config.yaml
d_model: 384
init_std_o: 0.0159
warmup_steps: 0
final_lr_fraction: 0.0
Each number is 128 + 32 x the weight over its row's rms, rounded and kept within 0 to 255. Layers, rows and columns count from 0. Numbers have three digits each. The size before them is the row's rms in percent of the matrix's.

# down: layer 8 MLP down (transposed), 1536x384, rms 0.0998, rows 1380-1448, columns 192-287
# up: layer 8 MLP up, 1536x384, rms 0.132, rows 1381-1449, columns 192-287
down1380 099:118165122089099124117084085147113102111129148074101096096148125118081139143163089134183153146110066132178162082124146189170143056147069116112079118156189152192125074135076097166153090112129049084101113105124162136120119109196157114111039111164129085097089067111077160160099098166092128106
up1381 103:131207165115117078143088117124162141099106173110150173110152101101117147136125123118143138130152111096141152090104101111205107134144155119175133193135097145102181161106164113156079210110131141106100108127119106121103144150193087125168121112122118141076080118089159151175137118171117181137
down1381 104:183098151133110140107161138157184145098163102170117180100194069167140128097102141117112159099170097093177169145115129132137144090141127160154182173101125150119086140110118141148090136075138111117166141174113148109082192071062122091156131147087120201096125122143144122091169096105126083152
up1382 103:132071110137183138108093186101085147139127108111187141088111154185098095148099101125112109140129145077122107142146090137158124137124085109103149104138166151133127127133098161130125146137084147126115124073165138125186200106160155121143107058167137048168119131117145116092111144159085164143
down1382 098:073167145140102101081065139132111127187115153090150110123082124127154161119188129171102094160076101084122159126131138104120124093042149171135135174117109130140116164085137131158190126123125185111156124153163131177151121156105204113131118112152130074099102111104201166175183119152119109101
up1383 103:110151109108160160144148135124088157171153129149114187118092106150079103068109105171200114131085158116177120131104126159131173114128113098098142134165125088124130156091130140080093114124053115117112111089162090148117156149103187102109155079180114083115173135107161064099137102174155162109
down1383 102:136181161123137066112159097148110118073094093077135178139115148096085104087125102141117147137107154116178099097133067074104201127082117128079146114139143147126156166087046130135132133096131096146135143089125069151074083194114122142135124076113145140134188081069114114092134114161157148114
up1384 106:149134076135160097136182133162119134165140160157153170119078137121096084177134099119056098149138185151087109068094170151141132191132069139135112071159177142156162137071094139084116178112110142079092157124105084153112150097130110180202137111119179100049169169129168204136145110125121131138
down1384 101:072130131072140184111128110138175105122091150154123110112110118162173081104173078116115122089125143181128119123126117137135121145131102162125116085120121046168069164105114208168139088103143122119127206088150136095169114104144085100145136119091207105046177139114114075074114120187111068136
up1385 102:164109191145144114102133127161187057137085066099094073080169106129125080125147127081165160122188127105077166126152126129099126164070111151188123105178159073155154104160163113080173127120112161148114107088112128144108096105162083089175108115193163117141105116183110161089155149149122104154
down1385 096:174105098086073126082178084130222127110137153107155089125110172145136153161143181155109123203136101107167169157134070153074084110115093174098141107120175087161151152112156117173141045139116146147148145150136120126119083106091118077157131103135128138219146060161122119131101101163108112087
up1386 100:130064099155090098129127178116128106140135123222092116144135099190124128158131133114125129155154184121152123150084125091124146164151149142140123166158144121091126118144149151082129156110170111098111138185143114036085140102113184095136182097127158150123114074096110076125069144129144141171
down1386 103:132177154136106069168082143078118147137043186175129092172082130070085133112138126113141118135143172114126159114077073121092123155202125163100147140102156089118132144099182133127109141114097115178089146101070149083113130127180165103136163143130094133125170161139121127127083082078170104187
up1387 104:166089166141122140111141112209166169125095151144138150109120189138163078088129153191153139121101110114120113090112153168136093146128142182160123116168206144130113152074127107106151178165119113136190100117138160132124108151186117148133148074081115125104134063146160121122150159157074133126
down1387 095:087097104069108191152067117184137135121099155142134155143072131112096136104099112070180090125133123124150158128113115167170098122153130157152146089171162078082129062130134098135115131123194119149183152128202070109154136113157120147116169095101169065202086127080148074123176147168102108099
up1388 098:092088112148118170159109134119076100158105143135118113094107098136117162121098106161155064169173161189138135117198098089105159092067088100174166135090142118142101146098109179139146096127142130110187148098134094184065070122058122141124077042103146159148099085084161135169186125139148120168
down1388 101:173115133101117094124142121128055133118138119197180145093084079128074106090083124155120112161156105144118150106164093153152193105143087131197104099120132137059136133075120100124099118184108147121138081175154171091119152134148115087115124126172168123116172086209102118172158103111112172130
up1389 102:164098139107103195078115125170150141141119109139155146113137057207121152165145171123086161132054120104136093107106095130152086138145101136103141091110121169125126120130147102146098222165127078182167075077130100064097176127139176124164139074088179131167126117182123056066152167141075133156
down1389 102:130116121128130118069118202112156199131109141155128182142156146130199139180119108138086111118143116122150103117077143110120161107120162140141165103131146082149134101147095173192088109148097137139158183102147184114114174125132167125065101144087177077111102147127133145095098124140142156099
up1390 100:126135176116179176113100125126122049168104162118116158159132120148104120102107136105125169118125200096142111110143124179181070124162100112122066164163141086108086220108107100138110115063116150150092129116124192129140089135136087123138104154125097116118166087107158114169069126142158152134
down1390 100:088180096133134156126151112143088138196116128084178159145137155116081103071080121140112085151176191136069098163130126103151130134111141122079070130111157154149147136150090127204157114107144106072143141112117136094081115162154138059089175110102152156162171149137106099154135110157127091103
up1391 109:096135167091200142116089129106118163165155133160127096142112117155167146152104104123181127157152160118151074135223161083097136092124080114109137133148128136145095145090130106213087117119104106135104106097143099156066173140162137167064131159093112163101106085100179166145176181171133108170
down1391 106:135155191119127158108093139181147129091142115065123146082098094132106136163165139114090101093122119093099142133158125147118152096153165134075093121140100103161082145099138186115124133097148166118067112091114152112093175150063088126119144090100172066124103139162081119105163067176124163168
up1392 099:164167174128131140093110129189104167091133045139153153086138124110124140106172099118116141133199165138191104158169141168171138142086131198155157140161139145193092089145161138118143105134116133146090126138114176122102171111114127164160156201173157188128104143114080170088133129095089137158
down1392 101:102137103134153184049134121190087111179148134137139152104164150128092106098171070078103157179102140140022088079129144214154182097111129129112125084098184150116138111133125128130092082115166153114131171145147138116182125176222134145123140119149118078134124176128136122132187149091091134098
up1393 103:105142169128108102116150137139162143144212152152100180097078134076186181099137124161117120097102176146105112125123132050133169094098113110095105130150160152116137130177114238189124115122163187128132137133104132135138145103135124118106135110136088094161100115131185101137150122112115116094
down1393 107:137198103101110129002098125116172168140137143126141141112118101134106137114124118117101147091038129110182142132144128155120134102167097124084113172129124149093101109092120083138105119158161094113117122157163103165116142081145154170095106120160142128103119158130122126096160141086162152100
up1394 103:182166143153162146104073150181136170168135117146092115091072159063127129123093197080131112149185094125121100124101146236078060068144130142146200121084138121077117176109134156153093160130110079037088106115111139180184134120163137138137122115170148168085170174158091125135164089158128155171
down1394 102:167128130153144120152106144049131121046096105090087091085156114119117117092126187117095182135066129106153146160143122214110106127084087151156152068097141136102134116157128134151158157166131181131153139141144162138199147059171098118164076111174101171173152108091117191088152100127093128111
up1395 102:103099159168135125108151135148105146155178126144116182134115086120088185112213112106082091132094177139125145161090141114167147069099188052144091167047072088128146152164148180113111104068146103084158094156163079107160141153196183099139156139129213159149133134133112123088167104106055089133
down1395 101:165170146086189131103086102119098135135125097088053121119126130127142138106116110159116085075159080139071113102150121093094170119127090111137020137098169149101145139154127144110167146122150091097119120110137111098090131164106211114179139104160128101096154180131134080116112141157129101079
up1396 097:125118125151155094093106133096162154144132120106164200156159128058092140099097173170111111125146070073142154197075150112094101093104148115144143152108041186128131164119164125122134107116162113176104183196111142083105110156158150111119093088097139116116083087117129108176125099122095117092
down1396 097:129147077191134154151162150122056175127113127051101172102123137088083121112110143126186112132148111091094197177099163133137133126152110167129069113128152136162132084117112185184183171170155072157113117075124178105140151136140087139121101081135134132153120116091143090106144120144127161143
up1397 101:106169120107094069124104141138131113087101107165145110164086083067200150109134154112106143140128147110139137165134146151153173103097196155143151157117034127161155123170154109079139141078135076130097139068042151141100090130120086093133156117102133142148034137048111166095181084148128134096
down1397 098:096158113108134144175081111123175161114124093144141156105099077144126172089132139093159123119131148120059129109127172144104139056125160066177121173124095190108118164092160170134123128064157112135074142146061118114101093176121157096143142145129120161129123137065171189170161066119147191084
up1398 097:101089155153099104143084143122124168132083141151127038157108131119096141142106155117147127094082172093150125159099100060118172140062173113123109124148200147124075060173130166102156109169157237155123157139127170112163140119135126156121166106162178156094135164158132102137167180117099105112
down1398 095:129130091116104133136155154151147122053173096127120129140143110110126113206092082132140135128144172063096121139086063105119125116152196133189106068148079166154122086150159144132137066156183109102142143153156108119119144105137167140155110050153130146162135113154133088104130153075158068101
up1399 102:125119016166121122158132096194113143089108106121109147111138097117158152122164119092134115081108111137134129115124094185086134109157147128122115148113165127116135134103156192112122152150125125122091138111103082098095103093136099153027120120148188116146106150158158189171091113114141137150
down1399 098:144171098160126095103170151092137069129122146128070105126132170125117109091082131160114111092115143169129088106108110105103105116127121122111154072117095115117169164067144204089078124130170203125124156150132139123060148158096135101162114099146144150129249170086184138193133166151155101104
up1400 100:181147101132122139122139125127112056107113124152101104162128098095075097099118155164110106077108140047163155192174131162144120051117111132111164115083133131164120149145081154128152161108133182144157148160139141147126064115150155124195159119140082162145071083120151109131191136093141149144
down1400 101:140151136113074114073132161114114087099108149121100136142072132072145113143105126137156165052086121150104131107171119148152112076080154156115148125071155175161129079074137097115043156117170149154132084071138106173161088051123076148177132121102126147160155164070078079122101148136145179116
up1401 100:093149150090162142155123153104124094109157111123060146101115133148119125134166065088159157148170129126098104131097161173111177141097096193131102122088117086083111121117153168138110091137122104104142113106109108130094106199114138136099091145159118194239179073106068154094116193183172121171
down1401 097:181103093085148081152146138135147130104120113126098178133111065179163148102118144116177105083149069091123160113069090052133121126153135210164114140151168148148180153128128148123169184107126144078109157126117169133087128119149150107161136135119094137255194107127147121058136181108126103130
up1402 098:095122188093104148165165146126146143133086153120116103096132083099117114189125064138126147140196149124182119149179162116142164139146144141120158143139144102126105151158153147158084094149098163185122185138123095158150126122145165136098146117154127125080109086150159137126093151102151102125
down1402 097:098164118153120149149120165130106116103124133122131127102113135153171185216129096125115114185119095136093118183142062138137170141168130127134159112070133123146143120114127208141159133165179172128087216135134127142099095118139119115148081087102156105255120098122106129136135103108133081156
up1403 094:114122150193154173162101108108175146117166173181138140187118175145130077162177086113167148138109150092182196126083114156107119088116129115159093107119037148116076146109120109171127175103152124124115123138179119182079083168151161133141063106132152110128158079090054168120153143119075157190
down1403 095:151116163109118129112116138216131100136129136162107136143086140133141146126130096151142135240155101110106133109138158097127125066137083108146079112108102072145079165110110075114079141121170077128094127131102152123172097105169150124157108118119113113110114118096058095145139079127123098115
up1404 104:119086079113138093172122198106094176124094123220108091084136126130130141186162121100159110121131124174134179120120098143163188132142147120118153119134095120108190172085158109143125159103065101071098108082177133157104128111099095108164194157225115138079100165126114107107151160154098110139
down1404 101:099100127122112195126151152128117147094156122146146146156083167124099157155081115102143165152089042137127155109126118126141100205138143154137155122119062149110123115066114106167072122113146101125190156149175160180112129079124125148162155140185123120176131133155135099131133161145093171147
up1405 099:134191098122090075087079112100106073115203157135102148087104158088140128126102064171112148135139104158141079071091153136157100112139119108133120099161177125089127120180152147140111131158088135147131124156121165216087164093089104136115121071151101137143111136154098191166133198089146148135
down1405 101:109116093125158090153150075084099145144177172123168162093135119118130073131107098149130113129089131096099114115142184148118139143111101171163133161166111142116116126126126114117111113079070134118162117115130113191103174073113102123096183074163093162182142109116102122122145110131157104137
up1406 091:204146139144169132152136109103113111141174136143150184162152076178116145149143083134151169091164101139144113150124122069141116146119155112099135187124147113078088121117118114139104112113106081183118090142097116139126142160156194127148110180186095089171134163147141144137111111094122090110
down1406 097:161114160118077139084108073053149131121112143127125145125064113213122145106152095118133135144107154146147097107125163139114076173124135094145118111150145191125108109193097094079079120125111170154107125136106167113152131097146067178167114134145086173175089109139071138108148151096115123147
up1407 100:124115129099126133184125125101115106154116110105121137176142089113157093130077155112147124102121101069143108120170104111149113173141111114166128107133086136150141120178147123100182132185121103061129114134170146112084167115161162072167136098141079109072055171044110108082142159139078148146
down1407 102:117058174121156161130109043116065106147129121163150055107141106108142165190127154120132134133145052136106117181080149130167167189161109133166100128098173193181124109149145134173159130190150094175128097206116080142116128105131102073138144107170125122166179159141126101076088116071118121178
up1408 103:113103113125237127204145131140120113108095114108100155137166117135186154153156118125189176146100114137147115152147170155120133134079090135181111128128154152120195061130098134148125147113124149126126077120143162101131167114107105133098125114161119127112154107154178160113143111180191118119
down1408 106:187055184114128217081131125182137153136094098103195106094096153105099097136114122139168097172060140162165153110132047194147117122114109126133116172158115104145148138116141089111210131108178102115155101122121125133109140126106165143120108170114121161072156128200105100104099081141148174106
up1409 095:093135118110088174146131150113157108078104147120113090109132181120148137056085136099122176090099151134106110126122137181139139133088125161039176105105199162165144179125115141160118074097136118153142109127140146152121153082152138095195072139131153133066132119131131149158130149109145154179
down1409 097:108123145190149092083116104147116198114144122072108116120111131127093162090118032194159133134108189108122083091079245088097113104086152116108156129136152150157155142142096171097122109177136110157073166205091160162109177100120116121106113128105109139103148093133119095117107102126120165134
up1410 099:108112105198081131140109119140193103174123116081171136152130154174118158114137187143117147100082128114120139100128098097074114137089143055185056175090084110202164125207139096132082125114143064155127126142154078104201109132095162155129135126153103118180139103139147139156103117121100169150
down1410 105:151137158104097147145151138129161135091154150027069105156129161153156146129118163096134097170167142128156143158143096170107067162172127083156096116126144121111063117148118124126103123099164118139167086149138104127115107138094087109133162143097085139120107112112102171081150142118181146164
up1411 101:181138092102100144121087128096132210117155113112040181139115131077129165114097093143132079148141099124114113150167113136146129185099160174142109140080160192073180169124145164136122100139125144143142171095143118119174136100142147057134112153125163154091124124131100143104161078153168201119
down1411 103:092158150084147106105090082075149155072117130110124153142133135120110117100096153126092148174092072078121144105164124139161121114159158120104165084086098090178083139169081117132155143166157115137105150087146162157122121116172167099120168084151106163032140116167112085121131109120195115130
up1412 092:118129151120164159110053110137153120151124140122139151143091138162123110136102142105111150119165114122087133127193151098144150068125102140108187126098166140169096100130117115127112131134098161118127154148127154075074043131106127139131160110145168160164114124128133106088157176101099137147
down1412 097:184166139106146093150114154091141144106132066132137140122146113107154169143108217012133125061116147141122131068077171170127098125137114126117165151136105125097159131095186174146136114143162093171109152106125134136107101103075090087206101171095098172014158159100146144147117100094177136158
up1413 097:142116121067122041077090129162146172116140107167071146177106200108114175152113149118063158112046141186112137193118124119173095162121158121119130141179170121192035163130150108205118108131151093153154137109112161154109177160132114140136089126146125092192145178142157132178139125144113147120
down1413 099:126107163171108122051101163110089188056130131120109109126140114136170147137085097163126100120123144114095130183128194151078097111174153121123079085158150133144184055150110160110094162123115119104115108131140170161121128094135104158093126171104115146129047142120125144110146138091119074110
up1414 092:192170155098104172105134110136150125178107122170108086146138116109093149161171132082119172148160202189112144085107120152138124136121134122156103142133096141094123083071086146141100100144133141144124136172119141139130122088124130141135139149147119187158190141128106215181137085141112139137
down1414 092:171100151154151108085054147121112136155168117197111143112152109187099135147119095104124099104108151100129152089101061124130170129153110141115150122132156131101079092096158124154116202153189158124124115161156089147086139107145139157080112080183059115247123193123110154190110121102113122160
up1415 102:101171161073164126156031123062145061125185109126109162155057100120170134113133187137139076123143086168136149110138164133131152098160159131145151114176141105119133088047188136132121115163101108078086131084105085156199110099121085119180098065079120181045112115165099108151099157196105123161
down1415 097:141168154138085118143145125158115138182124160162163145147116141194119149126149107135065097118137148167104071158181144113178204046139155178097136119128093203114137101127160072141165179176145117090183163171143109169094133105115112125166080105160140189160055089141085162127166100134109095073
up1416 102:144108165166110151105112154103076185123058134124153175135159121187179147159172165184099159089191160140133139126123152166141182080107123171149104083109081187145144147180070186113088130189085134151091090079126128156177151122135109163108161130165141093096108126193095166075123093164101121159
down1416 101:146177133129146112119125137154132118168095115100185126132080093090143148113095092113125108127128129098077142205130078140106113106167141084064119108077150141146122118106113123157078159157124153132138134058092158107173145135131164137171106135136101151124128124169165089134141144169114108150
up1417 096:153078173132109134176127079116100166147151101109109153130142078145166113117110129133084182103069091120157096081089094111125103133138124108166086090178152179114100105136124162120076118144124174088111168104152087177131119078118091122115143164101090068128115145121165181113099052095149081140
down1417 097:126134116144115126142116094077134138126099126106153174118096197102127128143112136128117123166136109144137107167109157126127124107135119054106143152153096162172106174091144113144083149189087138163150095135130171188015121116163117097148146122081110115133088150157099103128143178134139131094
up1418 111:144146138108121126099118196131100155144091132146184143116083123147137118196134162173124091105161168089138134132102134103114114101111123093096145145181137136093062157133181245127110120105105137138121122104126138167094153135142139094163118116080164103140104134113064181132176066132163117124
down1418 101:143113125217099152108177150125115096146123124189142194132118131102155164123057183097131065132061135144141199105073154169127113114074162192106151126088125142196105152134089109152115085103158175199131141161095132167115111134149145132101193149098118118108119115107148098162124096125119094172
up1419 097:119128115203099134119188136130125176130162125096116156133146127074117101125144168152171141136140083138102157153060110199122122115100174045105120137120175104112116138150151118131178156165141143127112122131084181136124136113089114174162119099134181138120109090178158161112085110095142173097
down1419 100:084138163147084156135151089153110182156139144160091121058132104106137073154100151188125087172118109140123189112124121183138131103122102122157140106079211038174115111130117129139165156102127187101107107128119131121069152173096086138174124102134122148026112091115113141196074117112110147054
up1420 099:183144189136082126152101146137129127148097129118121085087110164118093131086123114172168138139210130093102117164065159110062145151083116158132094115154086145112112069165133106068131127105185162127124118151121181124096141159156169169155099151155169120081132146081137152128100113137090159097
down1420 098:140106125179100131124117204145146115149094108150100141156057223158113132168120174174186157142144182110110145164085171066069091127154122136201065173125146103140141130110119136100084122110166135109085139150116118134188148126120101097138100131140134204188137108093122142147168093097147124144
up1421 106:088132130198146107104132150176097120107108172118107223153080125157071170100158152144101168184075168204097149111083142132129076145118161122143117167116165060087180129132147172074111102084104154082158142106114140127124164148068042164153118164177141188135107128106135115087132091063120132087
down1421 104:117075143145134113120172131145139119115180149127085194118114151162136126117127049155131123212073175111106134095095082149144090085164095115118143128094078106147187112118099152078129138097107127131133191165114119131133090124085095183152134142158100129100129142147104188132132164183122151068
up1422 105:121100123104080139080156172144117149109127139134157146111157149084138118182083139119101141074142106130146158226113127154098161155119120117138110110149139148110119121137138052113148107141158063103125146164131161190118116153154176130132106145117172126152097171129155139153083161106158114136
down1422 105:153164132130151142119141127074089123128094156153078127102075089147137146146140124150103093141117192169145122160147094145103129137107129139155107148148083151145105060146142126099137099115127123180133157134107137108156130112146131140088162145150114135030076074111116192103228138114102158140
up1423 095:110095124147123109151081115106158147110164136088128153107146127112089126088126075142074142084144200121117155061113149093120141092111106096158110158140142137071112155084162094073137061161169164143101133068111165126129091123148129188150121132112173124113149141149099203124163151121074146131
down1423 100:115086124161110114132106162114102058130078142131130071111194041140125100124144165090185117128112123138184104113075125125114117142150116127123096178106135149140087146153065168112107157193106163109155122225091192155141114109157127170185135093150129161135174115108127153128104146125120136147
up1424 107:077133142112132160085130123092132103164078105122181119126097121067157171090113104156120142103116147144139115070206095090081112149090124130173148139168131161112171109108165107126150124117080148163141156135136102117120104120116164108160164144155091079060133116095148151173083156114162078095
down1424 106:118116107140107155150218173074124063101111097169159121042160092116150157151109127161118131134148100038117118151112113188069139179181170139155132101062130126145082144137154136103161186175096133137117146098118134114135148154163140164119098114073133179168102146142144112135104174079096137124
up1425 104:135112160149112113146183118070113089160096144102137139143129116166165110133109097113152148182100114133096159079183174130151131081158157162110131062147154127124141118106098156021106169158085150156117137159152063085149112058158141135142172115147081134110137135183126183047099161132148132086
down1425 103:117178149113153100144134160148089095164149159140184096098120142131131124174127156093053124133112086119062150150154106088111115150119150125190157178156084104100146118089198170118130146137109104085167219124102089161172148141106140127099109080129111095126181191156131136172125175084129147138
up1426 099:126141176113160090139044135138133150142152136171136165110137167104144184103079116095107122156157061158176134153099108129157158136179156110155110114118112123156122149131105158117126088159109186161132127177092128126133113137098156147105122140099107101106153136132172126092102082137122172156
down1426 099:127039134128106146098088140167136132121118175155096074109164114119152124192116134166158076086164122140128146118127179076110064139137122196204064122116081113130153106117136061109112103118137049144105186128161092084171162160125147112138114107088114181096131093157119126102162029115168107086
up1427 099:138081155088168099067098141138109115147119119085094129108154136072096118107158128127069184099129142127161176152125108176128127143167096134121093089107115119114110148049157152151131131148116181134092172114160097132065151063119137175108072172150108120104102132153108120110077172127095140189
down1427 100:131089099131187081109186120103109186115123163135103128138140131082163149086131112126064136108114140098150152152088121120113104116157149127105094184141070123122128163088101087130189092112122051095171084095119134091145137121069122142119122150088104138101041095099190117151123177085140125092
up1428 092:118123127092100222101106097126126153147093103120088145098084074127149169131070111141140121124096119108108106138137080168139089109126070138115112148176129142177156132134185125112158127074077146101128138144143130109127055144108140119094128193146139105086164102137164074167096076083110148133
down1428 095:079100061147093063105083080154172124118138125073208147156177140171149096134139099157169093096115157140146112154145135165165135063130084140120156110126114150144169146124175113224136155129171122137159148106120090124092110121072151120099125142139112115137122098129100138171107130104054160129
up1429 101:136056141112141120118099143103107168132190139091147051104133166121140105141157117099055091102119114146143098106130138084162115169132063087077140111116186123151162055130139115184079133093197159102208173138064121153189100068185171146178117134153140144110169070142115133178111101150196087167
down1429 096:196161117189156177131155127118128140166126149171150179152133096094135178168189170106125110115149103061126115155124116044118105152161133133157156193090133165113162139215146103147121083150175251162125114129119125118111179163170117106087192123201125140125157130101119143129113165166120095141
up1430 100:129112107107126079142127123100148063116155130153147100115136114107087066159138138134119112100071121076154093151150130103132088137122112118128165149079103092115214200205149134157103167150143140118116105126094097086136158084136155090109133078066170198078106140137110152080150124088116178112
down1430 105:129115177124107145136190136095116156094121149103064105123117162125127072147130118110099144083097119144157128106087120149147136121171203156166119086131123135132202109102119124136144113087142185080109150117097091104184196148059115148128175149140100117060177149150157134047139084095141101102
up1431 102:129143162061068145163144133134145096098119132069155090158147138089122135123165101096111187135148090060127135128124151127143098130114113153062162180108094104108089110144120059067112150099141149147156049168062143154145131158192097101126116154121171091161143174178175167143103121099156177187
down1431 100:142154154132115106111058143116064145094117157122119111086131144064093116142169118155127102170104181141129152124140158107158142096109151110086151166126061099137102122127141105162134125129088121152059163209102133115156115133161132134128169150126151172163093137090093097148066172132126166162
up1432 092:152149183107112111112104138162057122118147174106178142131170095156111111174129087138131075122085061122137122155120132159188162105108109114156110083071140106141131148106174064088124124104178127115125144096172085124152117107126156098086130111105120101109105151143140153121173154138123125110
down1432 099:123147141168138073145152126074133119126114119108116130145081198098187135099095133142183122141136154165087111106120156138100125147112138135064114189114111168112148108135091188122128172183079125149139129154036084079171074125121160147131132110205121179134086126106161076093101135138093144119
up1433 103:149149114184116124066161130149170080160131159134168127141092110121072167118178138106192173155139128116099022141098095161092140157087075138093143085177103098154111160113097127082130164137134092124159082128169110121153146097138058097122122158109161114064132167106196141129133120091124111152
down1433 101:175121133122095130152101189168185160130148104119134108146150134104115113159162063151098121161136118107155063107088128116192110129139038166150124132168113161177099129108104123172142149167171103165151163092117100103139100150128145074106099096133118101134135119135166132144134089139109121134
up1434 104:103134107121143166147149106133129169146127121144120194093145123127181157150111197107173112133172083115134175174162145133126086178114145179131093129158145144140095168217168126070154143114121125102161161128120127097111101032159146099131148127156099147106116125138072136074160100149139127115
down1434 101:140103104156118117115188102123131131170135174086139076074124173185091103166135157141094094213154136155152202108158097144129092118165177183112136152131155140119081136135120107148151102142107104121153129127136094130182171021145138128121087119077099086108132149188119126109123116178117209140
up1435 101:071143130156170095105111133118178109126157120162176154136148090172129107127144041089100106143170142165131129137123124177114117180144120127093126135151118191134125155152142160117178120127183111121148132165149120114160094151196136191138145078141150184112134113094076155131148113157129067132
down1435 102:117156132142121139161185082137135124134151131130164105116122116139120161082068119143092109117101100116104180144068141133209152135131146067116157145156146136065123129125162153160140150084114152148136084165134152183143149084196044072132089146089124174111141154116131172137145097125120149111
up1436 114:142134124067096124086144118200025086140108123121185140147142146178109132151171130107195120148110192102123070094112154112096163119060106102172146098143158132147156141170129116091124104136093116114194158127193140154101016165113129129055183062145126124109156138137098148139133159111128134167
down1436 110:127083030100078213144119140143164104186110122087097092110161104148133107144149070116129096128141176113106079117088148131136140117116091149119137145135105114097145163166094094108134147122068108125149142130166120149159168142145118143106178094152124135019117180099166205109122130130137130109
up1437 093:133083099141134189093114154157165125138132094177126080105071148087147170123159148139096150067169100095139134102119095149147149131133183138135135116147165104138143150139133111121080138060123110152119161102037109144172144147148053194158123153064098141101162175132164173117109132131115109190
down1437 094:098084101126183125128153140076119065066089140098087170120125115077168122106141088132105151179091135088123088113181098119149149169114149153139135120142084189165180121118100157102126132128143169117093126101119055126132108108129129176111175096118137128152153151089156103169098149188168083111
up1438 104:113102126096159127117086127131104102115076107125140081123138114114116163080137098098096098141128162179142198134158127153142156130137156151126200146140195083089078152198113169095137162137125144133141081097136123134166143131113058128127130187151135159122115095111196109167105069150111117138
down1438 103:146164155064142140136140087129146140151166094151133129112198160068126137186160078149176151130134164133117201130118102140149126149140125149081120095131090142102199110094147119134108094141163146138130161097160124097147183145099102143161174113112139187107144158139165103159085092149087110152
up1439 101:155100176139153127122136092097112124090141119043104130138112080120119126103187108111145133083090150142104085107110171151109119115129112113156086155152117141157100115135109134106158164120100124126095083124121144102128075153146126160092143183144156064127105144206112073156080105136130100176
down1439 099:082130187204143129168082112133083155110107180130171177131107138145077132094145112122147127157115096129038186108142091100129177124127146112121125144118057078185151111207224124122093150118108115101120091158087098119080185171122150124160169157131125114193122102173150131091149124060128134168
up1440 099:141131104154135071098140159143140119161165085129091143108097103100091103065043054160168100126157112142122123120104162077149187137122121137136131152202114108097058132149143109096126121129098123176133085129110104128145114149138168171120138089147176080164110081156181180132132140125132136120
down1440 099:120143113121165077156103097120141121155079100090110211078168134139182152113111140097219096160157180097222106124146156062133128103130118139099153182115150160141127096068124120096124127171130119093100112111153091094165092146070154171160081113135188155202100121167139178158131138087162122120
up1441 099:087126147163119074112140127126114169168127144147097180159178131112141141140067124140163087132042121145138150158153090133055100138141189148155141138171098128172163104159099132118149149034096119149110132122192132129101123099126167141097131084134138139132162082118131179123082110057092069071
down1441 099:145169092147063128189123131058118112100115040131179061107177118140078075022099152151143065132159105145155138131098163127143144130084112091072147130133135117119160110189183167162115126144136083140122113115172103152172139154108145091088199086130190144142122150145117145094127106134104083139
up1442 095:131125160043143149121191070105026103103114090147066146163147122128161149075179100101133119128062088151032067119123140073150066125109156167051151097146122108114121089086200169143090125091173163115109140141168123148162148160149070141124095157197129106142104161124105148130110126189153088133
down1442 097:151087117116155151109139087145105166174103150064163118126178127128150138168171141089114141110094117110141145125118117113141089122081109064061136157105136204144085056130108120095129110079096143121140108123159095118113158111134123139135122150174128105212117129125109123142073158121135105122
up1443 100:115087198137102105101155091126068082125135130148108065100076171070115107087118134179071119151120081135138147126132143113190202170113121148136057131159081063109134087150196120067126132134135115123130132123110131156132113161099109186089043152157104082187130161152160115096063138082126144218
down1443 103:113162136170127125080179141130119111122147150148095127156085100114116119150066174132179145154175106160156107141128122113157122131115137123200095129116119182153147150066178088114170186113117135147125109136083131110110146128180125111125104126156136144184098156164132147103195062175179128123
up1444 098:150139133087069113156097146178115112150104082084188047127125135081129102131102176151081120098134091130109150121075175145159089160118107163077114094099208156179096137073104062133100133144113147135148148133115073104091112077139110113122141105121130096112191110179105123144082173127118086129
down1444 096:117152155164103142160117156123119133138113132156133180082170081147165189136091120139148154194088139132158165137125099097124100106106159165111157128197121164159133085115155094101137149086127090128056121165103122102148158114142118146175153157150131129255136073173139086125124132110134143150
up1445 099:163178101083180157105094112139160110144095112143141126103163196106152149092151161135089133111100147133162138097164139144084106106172119132167162098115107119131174137132111099137167185135133105167155123109127111171086215163112163151078144134134137126179111247105143123084089157136133134103
down1445 096:115142136114127131149136087181106145115141096152130140140215102186080100120138155084136058138123131095164131060148136085133145182142074120074115074128090086110110066099117147160237176145144172151126118172128126097164098098116161142119126136113168181148130107123105138094078122133114139099
up1446 094:062160131118175140109096122175084104161107056092128067188114103125146137132126121078139146166164117160072075095153137126147131068191120199190163177133123133112141046109079119125123088132082107107124114128110165106122129115147149109133154143147111118116175168102110168183199078166085179169
down1446 098:135133093120122114110066133137162148115119098075150145141106099142146148089121159076143157172123157099096109101140152068139130132128133105178130190128103154131103074161088129187107125113115160116121132147154100181137113127148126131149109075157124084118152150166097161149086168098110152105
up1447 100:119124142073168130046162132222081110126171092145152144158139094128150137131094049101151099155114132122126106137076121105130127135168120141110131114113102082097074170117111166121136104188117121127124133159107190126116096137212086096121215157072116140176141118112159089130114073133138173136
down1447 099:063124163117106235098121117096131141117096132121150145067165109113138108213132135103124145097193184083162112151124178126146132138083175065162160086137111111121073176107155155101112102140118140215158122131137094147135086137144111068133125093115140071173172127070159095091140092124134124100
up1448 099:134088111140156107107156166136187101132116107198173107150103079068106126098092047156144132113159201127130161117122174161106190132150047155141143146150113134097135080187171142068093132127123128171120180164143139178153114084068122125123172079191058169078166145144144131105153136174126144158
down1448 099:136128159081169112112129118138109156113097127105095194133079083167108164114097114139109116157181114143162126111119131189136132165110127192188142149145137104160085124117219131080075165192086187189165147178096100137159138145142160109164144211118085135162095167167083145162134131161125096124
up1449 099:157093126102146145095153115093112113136160124146127102169147116076133071128106130148161166125117088142128109151139186156126137085113171120086177123139092143149083153113146107125130129168159154171146159078128158130155083138154115139154151175087103124074174121183201128057080155105086159165